{
  "positions": "rope",
  "rope_base": 10000.0,
  "init": "normal",
  "lr": 0.00436,
  "beta2": 0.95,
  "weight_decay": 0.15,
  "decay_fraction": 1.0,
  "decay_shape": "pow",
  "seq_len": 1024
}
Each number is 500 + 25 x the weight over its row's rms, rounded and kept within 0 to 999. Layers, rows and columns count from 0. Numbers have three digits each. The size before them is the row's rms in percent of the matrix's.

# gate: layer 9 MLP gate, 1792x448, rms 0.11, rows 857-923, columns 128-191
# up: layer 9 MLP up, 1792x448, rms 0.113, rows 857-923, columns 128-191
# down: layer 9 MLP down (transposed), 1792x448, rms 0.104, rows 857-922, columns 128-191
gate857 099:505482472497478512508533571438473543483512511497526573524570467488475505517478484487505507556480475469496513565482473538482510498450501520537448483489466528479506540521490461531481529534519499
up857 097:490481469495491510496479531512521472481476458498494480507521537512494479500486522539504461483528509500457504524520509518477526503491522523534506504520499439518489482486430483491509503491486504
down857 101:534458543513516498489493514529518494487548491478520531553491490492478488475484469471482497547520481513473432481539502479541489491488493489467514472509501518497493497509500510519492514535509546
gate858 103:513516477502491476503530473539507559461524508506480540509528480537455523511560506498507469447521488533494551495536498476478499464449547445497499508478469541502505490511523529508486472512441543
up858 100:531507445481548478509528569491558437445493489508478510501489501543510477531497554488510517503499478486462509504457493483520468491484491500530482466467484500491472494528441517454502516513457474
down858 106:512475575498488487529498465493483521530543482506555450529515436508507494506488497438480484500537456494541511509536532500498522512471472501490482525512498479516503479492497462513532468441485505
gate859 098:490526476520484580475513473499448457454498530463494549523528510482510557495514508511482494486488466434505496516511479498470479524500503520492505505518488492445488486520504485489509510461473522
up859 101:512507513506487524518533509495534505445489458442531505496499517504485539525544519525430447508467504476509505498483477468496512475455527536475512523458468488470527521449493482490501465495447522
down859 098:547533490506503493519451474513521473521518495515518473503488476511520511450480514503504501481516478470469498498517497500509476509527506515500505553491502534429532465544557497522483474476492578
gate860 103:517483498500491471485497493506465483524502454507500469495511426517512514547499536498515474491523502466519480492530524496464519466491465495499468503515478503529520469492484501548496511566488492
up860 106:506474508494541483467485478513485461526466497504478486492520498494502519555526492510527483557534486461498490523469488464457535465482487479489506494517479497461472514508455492474494505470505488
down860 105:503528538475485498551509481542514515540488518485482509450497469517524495515527501518506490516468541512511502520488508453521509509473512508428526536496522507479494483541509530537503476527513541
gate861 099:478514510518504544485489479528578494491481468510492477448499458485450474504497487471498512502492487498471491505489513529472499477529512520491491519478502480512480539480484503565480507511480508
up861 098:526496493490544533483515514474498504519484494512507519526510512511538408511478483502512494517513517542504493481456485494510495537525526457480473541483546530496506534490499498499458466522528513
down861 102:491528528535512512521538509485519497490498495499440499480531527455469466515592481455483514489470496488475509461535512540508513505470523498525534500502473510510509524436474524508478471486519513
gate862 104:495529513491453506524496527490524478481544532495476563504466530475468497517495504495459502509471521509476461540483503482545496510494471536503500523498462480455506553489474460507539532513492470
up862 106:485512455489482555499493498500509541511472539538484479518533491524547484531514479535519493508496514537473469486465512509457499503484533478488485507509489484486535523542533487509516454509491471
down862 096:512486527506519521513497495517544519507548518463534481466491488527511517528502487485532499537456541507550533493532491507492500517463493485505516507524472492488469464469471534462513502480512465
gate863 102:496518492520491509547514498486515508503484495509504496526471493529496522524446472481500473520440485529525482515502473513506509509476528530529514538501450515458466530509474492479477523531464462
up863 095:490503481520495495522429511513531521548469498494503508507506526470485480492478526516492494521527532554470493522476495484502471507541507501528468488480530546450490495520498535475472497479505515
down863 102:546525469464489482445510498490520498488480517503505523485494507505500513538485507481480494556507489491483515497503510501510535482549522534500448542513492494481537508511517485517474539535506528
gate864 102:490510481527513528504492502501518464517451543469528489506452511479520514498465483501513550536473499502488461482498496466514492487537526523466500520540525501528493497461484485497490479523500472
up864 102:511546501514481525493489479487494508523505472533471560499501516499504528489520521478507431524535528469496512520531498561475516492487472470491520508491490536496503521490477548519517523494476506
down864 099:541522504524483513478582500466511476495520489519453466505507500472488470508479517497547495521466538481461515513474461485521514544478511499492494501513539494490491522520496516544536497547545535
gate865 105:507541507513503491507469528478486443505495482496500525514509466513489520484515529460526543511488483480474467457492467548489509483548553498465466511485554483507489497525480487488505486515498515
up865 104:508473532481477478520517508488533520502492474479531499464559510498497556524473495503517531545501481472474534468530506481488504465462487532482497524492479483526476464479563519506506487473527518
down865 107:505485476500507487506527502473489462520486531462484478529534535493511488494526492527484502503535504525562497518454529475468568528477518540533510479514522488502463534509539445539491524457524457
gate866 100:538509515480493551472492503534487472478485527549469496533480516505492450512453492481485497493493493484467465518504522490503518492510500508556475544490524512562508499500467514495486483523493490
up866 101:516500502505491501520480477517525570450517495555506545496518533495495494526459548511496505496525527518470528482518493488522534470510548483516507501531437469480482523495536517490536521462488482
down866 105:445487499469503464464463488493527507499542484504505467538476484453485484477516500522513535473505467515515463462493530502482500473488494482492491490502495511505506531542498508485493523537479522
gate867 101:488527500552502516511512530529483503497495507440488507478534501492508477520500499501536500508468485515496510526510478509497536546506479470515517503487482521461514468510484450542514500521491512
up867 103:532452559544559487499548499502534496511558484508469504487497532488510496504517487508522522518484503515482514489491503482510474533477480541534507463516459490507498486492517531490515502507490496
down867 106:468492525501541495503492485476513489472465464530463497495469513516514519509463532492489514498481512525497499505549525505508528529502489486493471524532463527480470465538501469540501488527498491
gate868 098:479473513494495524525495524472497492534478495502487471508494515577507495512508459490490517462500506479507481450471492518537494485560520524476499519473492498523496469518485494531507515505587477
up868 100:452451526496536515549507460535461499461513549512477440490463488516528511495501516499539468506496530500516498499508510516528497507546504508499536523516527492492528442495477498526530484456540472
down868 096:507479495538511525532517458521479459525503518460512500526509520490483438492508491483514504488493483477543564495511481510533513469509519527518525562505499508481523518509478515503502505482520535
gate869 097:536520465533500504498530497489467505514498481486509488495492477485489532494513486511539530494480475461525468523492527467478506498496477466504475549511484519482498510526509519512521491495513523
up869 092:496488489472480563553495470513493470514527496454512494510492486486528543483533484551493472541480489540507525524511484514550486460504521509483507506510536536494469543551521467514524499489507448
down869 098:497436546504518480488538490505541532528487475511526507489497539522484497507525492520491505512489501481505439494479518528493529521491481518555465501530503479474512539536487499470474484513515477
gate870 102:488507506501430520518526484524417499500472519488475542480525503499461503465491520461505496503517469529548491505485484534518503483505505511449488504525482508506490500497469528531529479525468477
up870 100:474515487495524476544524499510497511511456460460447512478527515499468470442502480513510465508495501504442536525453490494476475498519498490522477533493479497511493490503486495466482522504524511
down870 108:499487471497455496507452507485544529483524506511492512509525497478485527508532518533500507515508483474460516525513534467475485514479496503474487523476568504497469530530494504499510500481499457
gate871 101:475474490514557508503477456492507505467510544520519512505535475554503486497490489443505509495547448481503519488452551461516498462513456487506524502502457502512526500534507485501476438530495512
up871 102:492523506531508542527538499503515500473517478533521510515510451499483503496509473504499513500472451443454471521471527475469454491476478507475507470495477476512515484510505498473481529511480527
down871 101:517482494521500484512490488467516479550471534467513486483467467514525519463471501449457524515493471458510499530510485512527536504484466489516508466454537479497488546551506488512514523505536477
gate872 097:493498507545513546482488512511491445475489514531499497519499481460510468486460488551519468451531486470450477518481504482474548509525508490456511497481458467483515513533488556507490471502505457
up872 092:512522491483483542514518531457520474499463478488508490512492430479527464533499488462513510510471491517486496521504500481507515499490465490484490485495506550507496518447507474469475485520535512
down872 095:494490464506519449502534532501496528522526520509531547461489510470515521541505463523544458501483464471550459494541509489488494496446480503484461518479519533542495468506507479535499494459497488
gate873 102:496535529506495501506517499517494513476505530521520502505509495427530516497515516518517462501486479528475492437510517512471497465465495501485480531505493450502508529467512509495513504524536561
up873 101:475509519509520494520510488486549458545492535511504501466528491451469503530499494459515517519527530478496559560482486495504527532504542492492524493544488467510494494478511460483466509487543495
down873 101:484494525469491539476506425513451505532490505548542584520532559526547481505492530473514509504536481471554531498454443491511458493477474505489442474462513510498503508483480508489507497536479488
gate874 100:483457536499503476505430463501465466557507462473522487504483520520514460501535507448495554490493500521498443491521545514511535496479570529490500508488491490463531547502483493493515465508487524
up874 098:519509507460483527494508524529504455543482533485517505502458500514543510466529525504490519466485534540488478451498518484448491486531538482461483495516507544526494497483481497479520493511497530
down874 099:540477517507477551475484477494535544510509509493494504486548534532535502491518465538531511501485501419538538492476487476507493521461485511506487497536518484519517560506495518527517480493526472
gate875 100:459487496494479505459501534492454500500477477483498478533495518486499480508498462517531475525488484486487510451527490472467455518509482498484475496471500479457473494492504543500501495469475484
up875 098:482475473521538460518491499513495507500467516517550490514530500513509457485513486489476518494517504523511464506474495494543482489492505501525523472507555476521497517480512507475513508500510517
down875 101:536544518500506522479531499495505484501475524453515534515485528586502530506464493439507493481509488529532497474489519484504497536515498491485486512505513495546508505535501499498475481449493500
gate876 097:465502496525509491427507488478529491512516466507508486509491512518432529507473473480455499518480529489494495462533494484489479488520447471481522501533480485475481477534519480483502463480540524
up876 094:466505503538481489519502445485521506531530496511470505522491483535474515537567525545533519472505532489499465493458487490484572467507499491498522507480477471507507532463499504515542525547506479
down876 097:519514487472488517501538464501476492521565482489499551493486423475512526522513537518509534545494501508506479535443488472488518472468466503501480514491496573524516509528516450495483514520474523
gate877 107:514480475463473543552489478528507517540455534475501527495470523480506505488526525487500516519525483516524549511529498487540518496516499474520506524493508483484489495492477467488514508516554505
up877 111:543485503492517495495485511476477480494499501491512532499519481516493462504518459488523501474485477482501483472520482522474496519491505505480533511502489537483502484505475495537484539498519536
down877 109:475533528552490482561485518528471528476457443491510493482483508507519498523509505496492529537534523521506470462498472486508489529470480523521514511463504537542512479476486485491467520546475459
gate878 099:508483446480479454503509500477495467494488551500560509480474525483440524512531520539522545473474469554442473488498546501480497510485490500515531462501503494528492470542508507502539508487501516
up878 100:495512477511522510527493506458466512496503480546521564496513481441489496464483461519515533510465502511514501503492488506504498521515481475517529514473487497475510536480521504514541455473481493
down878 090:475509498534514514526482482501495564486481459486494493473503513494514506533499514499529498501543529538497502451524501514464513533482499481521513516512502495511515522518462507477462488517522510
gate879 104:485464464516502487511522507477509506476510487486512506477495483490487476519515478501497505473488500532520503516492458490514493494469459501485529472478517497508496499541494461491505544493519514
up879 103:505501518478493485508486518470507461552501482442517474491485497497523466529476485479452529497470485527517502474478417503512501496458531555480487477536514511494496433508470508486513521494460488
down879 104:531492485495526480518437460562508493460468521499524520496461454512505501491534529517502476523437521522529480551493500459480488459511522462532516500486472513481509549466521517483509515502482525
gate880 102:471502493542388538484536492527545467494498535531518483517471520517455497489503507494481497486457501505490536453535500512487531510483514517486499522493521520491488504508480495525513526512464545
up880 100:528506510519473505471468527496513489469472506499482465491459472495429542491499487509494459475506479530475499543493462512502532469449454506472480534501490435508546480489474548513498511515506515
down880 100:493458493474487471532529454507483428497546510500506517541517551483535505513496497495484524481490503538502475520510506490528464529527503476468467469500535471488471515512532483446501473493496460
gate881 097:517519518494484498483489533509468518496513540557528486527503496445453506493517474524510549497521499503497487491513542515537533510520475539505505553439520495491491534525489525542474466485554507
up881 097:517520555531452518491473479461485551504497511523479490486499483528459463523529483477560476469544479515532550459504492421479438547498430489497491504506496462452474487436517573508482523554427504
down881 102:479545508541506504502487489476495515492471537499461468475502508537550487470554527513537533506483535499501484459457484507498522505473462515541484507496494512462514542514499477543524538491514500
gate882 108:523509471466473479502505523493433502478445487493523523483484468450509464477462464546499535478524464522510499525443477457511517515522522459529509475504527499532523483520513487473501493506509509
up882 107:521498507465549520493482495487539491521558500479465527519533517512511524530519502495517516521503511468474471493497497491480473540477476517525499526485489508489484502477488501503462505491505498
down882 088:518514520501484527483498513488503530474509508464495513515487469493477473480500534532503496538500563500514442506487513484527486458480505521491484518538461515502478533486498507545452482457510506
gate883 101:477477534492463429481448507529485507455523491480470512536493564494509519499531487510473525514477526514546498473469546498522492505546504521480472540498547479517485492526496494493513547521488496
up883 097:482544499472479536533519524491503462512512539497504503483475535486514508558528504481487547477508547508482492498513517532506507537551494477537497466496516493460526500475483494484474507503480473
down883 100:503480545477487502505430452475497553516500500498508522533483478502470526479454486514511492508475503453533481475529489503477472503520498477473487517530545485524485552511513497491500532556550501
gate884 102:454505493523507487500494491523485473511451512513501492452540530548553492469489464488491500462522479519543486540540479436502486485561489522503481424526525544455471505523486520528487520503492490
up884 104:463524517528504514501526506521481492508444487524491442502522537490465523536497508498490491499522494501520478524540501442505471530492501517505504469485510507492506489503481559518483497501501515
down884 102:499520518498472508518448470510518534513461516472504516523501471487541488453513517497483478523443516475531509483538497513487508500509528516506494517489538506468514518508487524472500522455487486
gate885 099:495509473476476531511524505565484496517503506487476509500536520493451474476489537492499523500495485477529469495486490512543468505524549477463513507547469487490520464511482474439479532495504522
up885 091:530508473482561537521510454526496468474466529455471519533484495487489501532499523493491507444481491487511474519519498503475451536516480529505535509517509489449499433511580498466522495514469509
down885 090:502505511495465505513480523491497478514518532478503441477504516478509475516501510506522499481478465572457517504513512514516521482474495491502469489503497524500509517495470494501491542500508527
gate886 103:508511484501479500485472487429505514476505485463515481496488513473483496495520503483462519496483499560495467481506515503503503511533434497522511485471478500545501479516516450491529482527492490
up886 104:502442484451537510501532508489526458497464469494475525502475511477506472524453534517502457508506478501495454503479519478506484502479535486494461482459540490515515520555511472520484455453520502
down886 093:500502522468544512493504490538515538509495503516503535466487455523498536516461532544479479469514491540530530545489537525506502525464512488471493497497545505483469448481487548500461444484506494
gate887 101:508495521518561501509491473530466507541512512507520510452505466478481490476493514507513500521510473524475464500563505516539502500533493513481476512543493526479516461506509528533533501507460526
up887 100:516491468495524496551499539510452526488482524480502471510493525516518529513522486486501495525550489552554489482548495475501452456499526535536556518490483549479503490512512509509481478509456497
down887 100:471548526504508501535498542497487508469535497469516551471501543464491490499444546482514459490505484481501536491493495511481471526501451473504524454512504473490468506502508523512519502498465509
gate888 102:536494460517502493529489506523479500504503509510509558485480433465528457501489530502499481477478483561460436428491489517508497501464490507493531506484493521510458483457517497503496548516512479
up888 100:493518515542442476507514475490489466492511508533464484482511474477502525553504525485538513530512480480495512513570523498506437546488525467521499471492521463479525475487500504514518514467501519
down888 102:464538431493527536490459519501479504496510522492489459467472513560523507471533502482503497480498498513466507492529515534512535512484506498485489492501495516498497525509496527517490517471463476
gate889 099:484515522485548462539507530486528473516495477534503539471519472506462465501499540469483520511483488511487502524481487496509465523491509499547517530505543455484510474493506499526530498528523513
up889 099:500521461495510521514499541449494503569472420492497461499507508501478497476525506524500507489500542508518516508507510462518489546487473530480464469490516492482480481477499481509501509507499495
down889 103:493517514491496465539506514498505505469514530529524524517531484503501501496495500478489519527490503543478477484512496495526510518529485513542508460512487507503477499515510476492535531438507470
gate890 105:511496514511504478490512487490509499519486498509523465508480501534446516511495444515460588543565504492499513556559519524476475517526511506493509498527492511456498518491529466447528514553500511
up890 103:514504446521499484513493497478524501486497517519446504499520473480508544526472514494523520512503451467512528519494494521537524473531441493558474487467485529540550523473504463501518426510471496
down890 100:462506528532539479501530490524495534516520511514493477491496511566509512526531476493509556492504484521505517484508485503489494485446520500496484474516498535517536514500487496515503509521507467
gate891 102:471491467490509484477516511460512488488445455437486536512464516534509470521509509481511496517467541512537545508486503507555532512480522480525494492458481518504510512470493485480529553513501485
up891 102:499441487488482489495514528540504542498507490525527477492498520499470486497532474493482538494476500496497477523460505567550509512509445481490502510486520496500447503491535522513481507497510512
down891 105:463456506529489477541510536492469476489467487442496518534478489503489506480513505477509437497514532521482491509530497491519470442487484537503516521511503503483489516495489504512524499504490465
gate892 101:447525479527533496527518514488509499470520505494551478497528532456497543450527488458510493512535496548499504534472568459446496501515505513459504494497534470493537468491531464528480453532521498
up892 105:530494501505473485502508468492506485518466456512512504488508476488498480498478541506517562496524502494515538526499510486486509475515494483480511501503459446529477459506514505475513484543513493
down892 104:514496504483501501484510503536512492471513472486475578515510511521476503510522509496499491522456522516447492493494473519476490506470498496490502530507511498507511519495533542515452478478500518
gate893 098:538475444485472530488504514484543491528486540482516492471479535513495475430510518516500473506484484478499477484488502493490481501493493517480506524426485479510460488519510541496421507497494493
up893 100:554523481486535517506501498490523512489469496493506533468503521498483503515490457473496519436544461446518482486516505463443483489501495459509504546479512494500505498447481505510531473521467474
down893 099:445496496494512468519511484462497484478500483518525529495531445494476495460496521494537504491524510532458486481494508471508476512513508518538513483494527510524447506516462511517506496519550488
gate894 101:538481477491516488480529505479471478539464496514502500495468518465481502518511466548507508523514482484527513436503468507520495514549479503514489534450563511510522508487493504539492508515480499
up894 098:541514504506516511464528469497475510499494484454536496506555506539454480485503445496489473518506498466538485515534475475490492503477501496502460509537511511481503483492484495536498497496501486
down894 099:487439493521519518519533514496486512535558497496495510433499473470500495480487458471514472507465520442523495488499493504492518476473492516487531535527517535494496476467514477516539509494495483
gate895 097:490475492499506495490461460463492471494531545469490520519489491501491486496490483492497501509491545493500478478466552461485472573479514555470514487510484504535489479436539522506468540490523518
up895 096:506512503533485493449511512513497518536505501467441473512491542516505509456509443503484499482495505537513459552489544509503477474503530485507530508477534486472497547460521505544537509428489505
down895 102:513492537496486514490503467484525534500502492512506517462498513468490523460490487453462458515435504494464514502514470486520482508474471484505477422481509513490500498484481500533472523512538488
gate896 102:514531500529548498475489497489505471480489527463490468513531502483498423463479518502540544470500529479485487487528486483487491466474495463496510480503508470499471511477501502486491498507440493
up896 103:515458508528476504552509505486509516502531515484524488524499527538483503472522496507524520519506453525471523515521516479473460531497489476492526527501498509476498500479525486506473451503452427
down896 089:466533472513518481503519482485506503519493509526481490475480500504516474459447513538507518478500508511529564490501521471489508487501468459504489456517528536503531465518495500517500502492532487
gate897 099:558509541514514449521500543498445513521528501525479492522513508557471488502541470517490474490515486555456476476500487456471502515505513508494480492559479491478541507537523480480501487531509504
up897 092:480497499467479477525548489537482451488504545519483496473482520523516551494531504519500476515525491499482483538474502501432518512500508442496513490469472514482527511492511517496511529553506527
down897 094:531490513527549529480470483540508546512511491516505478498531493496460479499555511494486452532482525484505498479489529508491461506481535500514465531514514539486541460490538503509507525492510559
gate898 102:504509523547481481494498503537505519486448498519461505524547510495472465519478491493528514482469454491526479461486525464535497522459513476515519460555529499495481508510483503453485415474490531
up898 103:475486522519492492519488493513481490488525487521509536487511515513509506543526499513500503458525446502522487493482479525525550514495547514494516477477526511485532480492504512484490413452502465
down898 105:489501504493519513522515457511472520527485459455511503511496522493534473456535521492493500486500529472435505490451522548518467447503500493559472501480482472482482499527468498517490523514490505
gate899 103:517532485511529536479534486542484530455513521453466493489453496497497511499517475539486458518510481523503491488538491515526484499465468509543471473515510526496542506465505505480462509502480494
up899 106:497491538516497467535481474520520514489512474544519532511504495459459546538522467476467525505518518519485496500504543477504512474482481483477510521522490543476554493510514476494479474557510491
down899 107:512510485513500513520488519507516535490463468540483483490454519505489501499462507515466542544523498515504471439491527456494493487520483526481515474456533486478507477489513458487478510480466495
gate900 107:481556509521460517526525472495524534489530509511463513539518547482471465545520492508478536520514531536506506484488495501518462531483494501453458514478529487519507505502494502504436475543494499
up900 107:509534498516497520486489533522449486466508476451527500492529492515484550470481484527565466486498520472467517456466487512474539481547561482515483489518493542510493489469515547498476538489483520
down900 107:467488480505479507500533508481529422505500526516511469480485497518510539515484558478462530498507495481516507503540486533461505484529504535494477491489446528499490463516479509484488487561511512
gate901 096:493556507498491548513473503516504532467516503473506486571489441499473482517516506495508496488465538467513490508492487441456483472494495508457481519513477507497473525493482530492500491519497500
up901 095:444522544523456558480482463510451503476439510486454496543527484506490518511500506514469481462511503545471523461484479542438510472542485482520511491480485514473494528490463520517526496542523469
down901 098:440515469498512527492483532459482530514524469510454470487483489490524506512504507532523492503523519523549539517469506499485485531543518505470502500505481548522501487500534481472491488494472515
gate902 099:585513490492533442480530504497507539505489478495539470489493481491486526495489488477516477519503543489485489528496459456520495470476531534489501502527503475484487506511501523491472477519536465
up902 102:481497495513439463493529533478470511502530516521528542478514458477525483438548465493493525541500515511479527539574564539490453478511504501493488485513471499475486506467492503566470506510519541
down902 102:529503546489480505492496506537515529518474496498524458523531509450546500528436541508478496507479490469488522441491497500499470503546515540528443517466478478516490503506485482451491545486489550
gate903 104:524497503512515471484494517518488495487511491486498511527515489532469495487553443517548471500497537559542491497462501489497485504505484505547506474502505477534494481481530522474473547485516533
up903 105:492444502500499532542515517475550513469534515518466533508491515498503501459509517503469515533463465465492524479491510494505476463534539493486524484427486532473488508501482506452493467481499482
down903 109:494517524504477449463508502494498506512526520550491508499470511547522546469497492447493499455499465503498521485502563545514496470432488514497517483491533500543478496499557492550527467486539478
gate904 096:526498513473513523507550485481484464527504471516540529482466529534456516505466450458494516509485498516462498459475509529457477505465515496509463506549492513533493523480506533517504485459487533
up904 098:502537509541492489446485515550491514540499501512462488503515556481509465497485516474483492502454530472533563504512487513472475499495562454479533526506537466470554496510539506496473504501533503
down904 096:525502497501493503496516460480510513470500564491513473474492487488473524552513501487512526520497494506501526565466533476483496512508475477509511550486476510514525526524468532460484465514515506
gate905 101:496505511515484520501439513462532516487470462515491531486550504545546503517527480488555476552485532458477529528473489512495534532483477481533479507505501506500475440518480482511490546542522523
up905 099:494532518504495477496517454483501500509533479474530541528450481511514473522448514515449492529498489498480486488508485534534520470501508497506524463472484506473517538524502515480478523529491459
down905 101:518516513509476526493473483507516474507540534504494463533477465471512487510491493529555516532535542472482517459464531504456475551485506484506499469508500486502455479539487489514474514490488458
gate906 104:493474502507528452530481520497469512520451492494505508521494445481512452483540576489500466502502493527523505502465483562518445480502458521479533476489480526515510497525492525485482533476489486
up906 106:559485470505501527490472493493504501495505497572486476505476472522526506473480498530498501439496516490512480471508487488506497491445475518478484512510518481526479542515464525513515467556464504
down906 106:516485516510499506523540522504474553502438489534560477499470520530511489517470490485492523539488456465476482489483479512461559455520537467523516468504497524464507491473492505490488504519465490
gate907 104:507481467542516509468509514462478490469495515497501465522470485562511466509521488501478485500517510523525516477470508486515499502484516490505484558510505522486496515528450562496525459534502542
up907 107:508520554548494527510497566474504514506465504460519485498513514477491475490515480464499485482528524502478500511478466489467525464530497500499553528490482497501499541512471489481512497459487486
down907 104:493480500486493469447479498508466533549496495529506530495540470479489507509551482479470503493505509498497502522545464540462490527484506492491509528505499500545493535504482524462495468473525493
gate908 098:499468478495471471548512528561466482538478521481478487503510512504481504576555490490522494491490549509487479429495536475512476486540478510544519475486502472506455513517461514500517506503468497
up908 095:481546497481513487512535474549481508538505523501477495491488498505491482527508467506498489482519479510570467502523470510486442519457538486500474508498443504502491501506503501492519494479515473
down908 092:504482480513508496442467478498513497505480486490522487491555516492543473512593499502502499534484503510456519466460537494491511489489511494489498462523491530477507534527484515502471477520513507
gate909 099:563541453504495493512495531469468502517476512551514500503454544481508464475494506523481515502473480457536514519530531518490472502461490509471483485433488474512510505514533540511533495518540517
up909 093:512514462528494538511482521495516518519435485512465469478522565448479506492525463514515469477508503546525490502550526487510520534492512525476510551454521494523501512506549524491444532521536450
down909 097:507495510515493496478494497471469566467506473503481475485460528516487465480519475485494503505483518447469556566499500493508506481500533494520478509491483510503508480488456482511552496515491499
gate910 098:511522540501496522496480480472522481491474518494534554500495486493484499472494540493518466528472465502499496487504494533507525521516494487497494527489511461493463494506480473502479495512534506
up910 093:490452525492471505510519501527542461509503495490456521524514500513551507509513497547452520538508502484486497530482507474480503517466502470544513495477469527508500490510548516510491517512503511
down910 095:482515515481499518494508464476476508488571513499537488489468501522508473520513516499512465520487468486504464471527459518495507501519498486465487479509541526484526498507479488514504519507509487
gate911 092:485471529461522536523494551469518495465480500503511476493502492503498497504544485502494465467528504534501537484528534463514503522493508491537481500515486509503492447535476501490510560530455482
up911 087:495486557497485492472511511474526456509559526497502573507476494468493527495544492511498531502513432489538490543524488497458473500482522514483485489505528527521512462523527476527470483503537484
down911 093:533511468480473505457539494493515510498502493528505510486534489496505495471528512537471504514499524491467510481503514513528491509491482501522488462502470509474510532537505480478525504503511494
gate912 105:521474499479474512488495538514533479510472493512522512539549505500497529501485474504514487514467502493509514493501505482490500505482505505501447524434494495484528475505498474486518477532519518
up912 105:525506481483511489483491474482500530533509491492492466497525494475501483517510519523492501514539499546504504504543501483476510476481470540479539522484479476509499451536524512496496481471478493
down912 103:538524499481491500498488512508515492507469519497567503467511483496495471475501508508494495485549512472498496524515550524525461501479467458507491506481493468452514474490504508481502507490534483
gate913 100:474501532464480516495503461499485524438490530486466462483494512480502498480502522515481472509552508480482517482516467493504537479482519483499489541488502518480517493545451550500539532476461469
up913 106:486459509524494539532498520549503539547498469533496480495499506499497465474492460519480501466506508498501493498486471511517462499475480515504515455453481460489484486534460467472485490491489497
down913 106:497477510486559486536519549510458502490491467482495509491511479499497514480477499544493480532474484474473487466476520536510506516506534496520495490561522536476516493462464528484489461470551483
gate914 094:542513530462531510539489531517423457503508528518477518510506498527513478512544474470516484507496480509457523467491512475522499549494544516477502521486525488505514470493487470499517521478524517
up914 093:504496503542470541500491507453505500514529491474472483521468429481519510515513487495512468510512475490527515520462560507512507490523474478479502485544565483486482503515511517488475452486443490
down914 095:489462524485490496536506531507499478503547492476524545488550496545482487492470512561464514476498504501470498475509464531503527515509484498491525509503475541500451487502474498524455505500529544
gate915 099:475492505472502516501507504498527487492500536470489502485494449498525496491544505505539531533516473510505547515519528501503533529491459469496477491505473492509486498535462478528548515508466473
up915 101:499535539504474506500534483484500499499479473495494462483489529518529492449498519509488546462506501463482530478464490512498509486499524558525501458470499550510528517518507533508521505490476484
down915 100:515485471530499507477523480533511511488488516497489493531485491490525532488502515500503546477529467457484497491533492530440512483518512498525487534489493489507517478479463486499513494472475524
gate916 107:495450523512482531447489502498483505517529476519481503501505489493487529465498423493508512471515477515466495463524512545487502536523479517494498489474518496525514490522484491507534469532498484
up916 114:509488503528505536502510498520495492459465507491483510505480510493486523486516508520520481436500519524505509497509517503494519506479522490484486527502481482473462506476466474486510487468491491
down916 113:480481501512520531535528506495470515495518480473510477514499482549498493509502472524537521501498505499503487479509473478498523506536512517493520487465506479438475525561496519532471508495509541
gate917 107:483499495532516490481542546472497503531467451485498466500460500509491484486491477491482451510487511513510524546557481482504481537491498533498512489481501483477519484521473466478457515528529516
up917 103:496498483490496502502510508511494490531526527532527480516498485536513423526491513477495474466469535495498486506497501472463524526530474481478520507503506461514546493496550534499528484488496517
down917 107:493523462501528485488495497494483513470470488493529497499540507474544510520520485473493501555473486490490513540495536502510465497498519531526475471494472485476479527513468514505481490480495528
gate918 105:488505501475463462505507503499485499511539514480467516491515526482482544507504492500440506532543454473512487502564505544460481478493499488460502472524515498505518491485510537485510519469523493
up918 105:483505521486457524505490500518507527545494523500466494485532495499475470513534532489506541489497543476499518488503493521506470494511505520527520488488491497478496467544516551466442490522449528
down918 104:495503491475499536508487490486532473547490484500522472508486502531510500485467495512528501495490514524497516518481471538492528491467471499520570505522517492508478550490515539518485481520531520
gate919 102:468467529501523522456514481490502514506484496511511505483531532540489452504497502491513456528539483480458461497483501508508479493536473474495503467493478462514476477535470510469490482464480511
up919 102:462487523507533516484492430540507497488505514490510499458517498522492523530471461497539519490526462482494498513511491509500484485500515428486462440526493499537539519547507515466504476516482452
down919 099:507488488467533477493491476510511475490505435512516524504467543489532445492566514481538521503509528521512485486536513480472475491478526522554486467505501455565490501522478482481511551544485445
gate920 102:481494485515491466480487549496512485503517534496495523466486477485486483463488509498518485510449525510472550500495510524480508514511487510490482511434515478477528494477522533483496495463501522
up920 100:504489515520512479507537479576477479496486488482501478488463542481493497545540495501492515482478505551461497519466485477443501540497532479499510534456506510478452492529481503444493518543467514
down920 098:502468496487485491523507519464461469487497474506468512490480464470490478508545494509470463482542484473547464478505546491468494497487501522526503482526472522529528493521472474533493504501433464
gate921 098:492504476526500501546509498494477505466486512474504518501479486508482501488527488524513572488537506534496468525514536511501499565525544520460455491483502547489523469495512445504460495551469507
up921 097:506464485496516521503501509461488547464523490448538461563527528544486523497504529485453466554477489520496498485565510516518527487477503515499478487494538494517503473496526498520483520516481494
down921 096:479496523484475458514545497497495427517486568553506528518492504511520492482513520498538451513470508464444499526468516512483494487493456527450529520512556510503525463436513483511496484563494475
gate922 093:521489480531487511477508484495474509430495477502477474523518492557477477529517511523507449518500501466481450530461492466487446475506485517493487525452502494517506501517468513513505473507510498
up922 099:497472509466526481520514508529526488520529516483532465512477508503506483516483493495432525514498483513490538488515495518514489560497450500498560482517541520517481483542472496504495524535534491
down922 095:528490491517510467520513516479460505482508524486543492486518517495554440446523504512479501535476470488469521493522533527502499482493492494455497472526466509471518506519529514545459487518469507
gate923 098:473464467540513484439525474506538474518487487523505476527502527503519510530491517483492485522545482544505466466466472484527488527541482485487486497530504523498462471477514500475507482519513509
up923 091:517471469447502527543481488429531486489494484528531512533461487481497514454497425513473496495484505510516485441504492536485545486518451482559453510513523545470478463500482507483520507470499482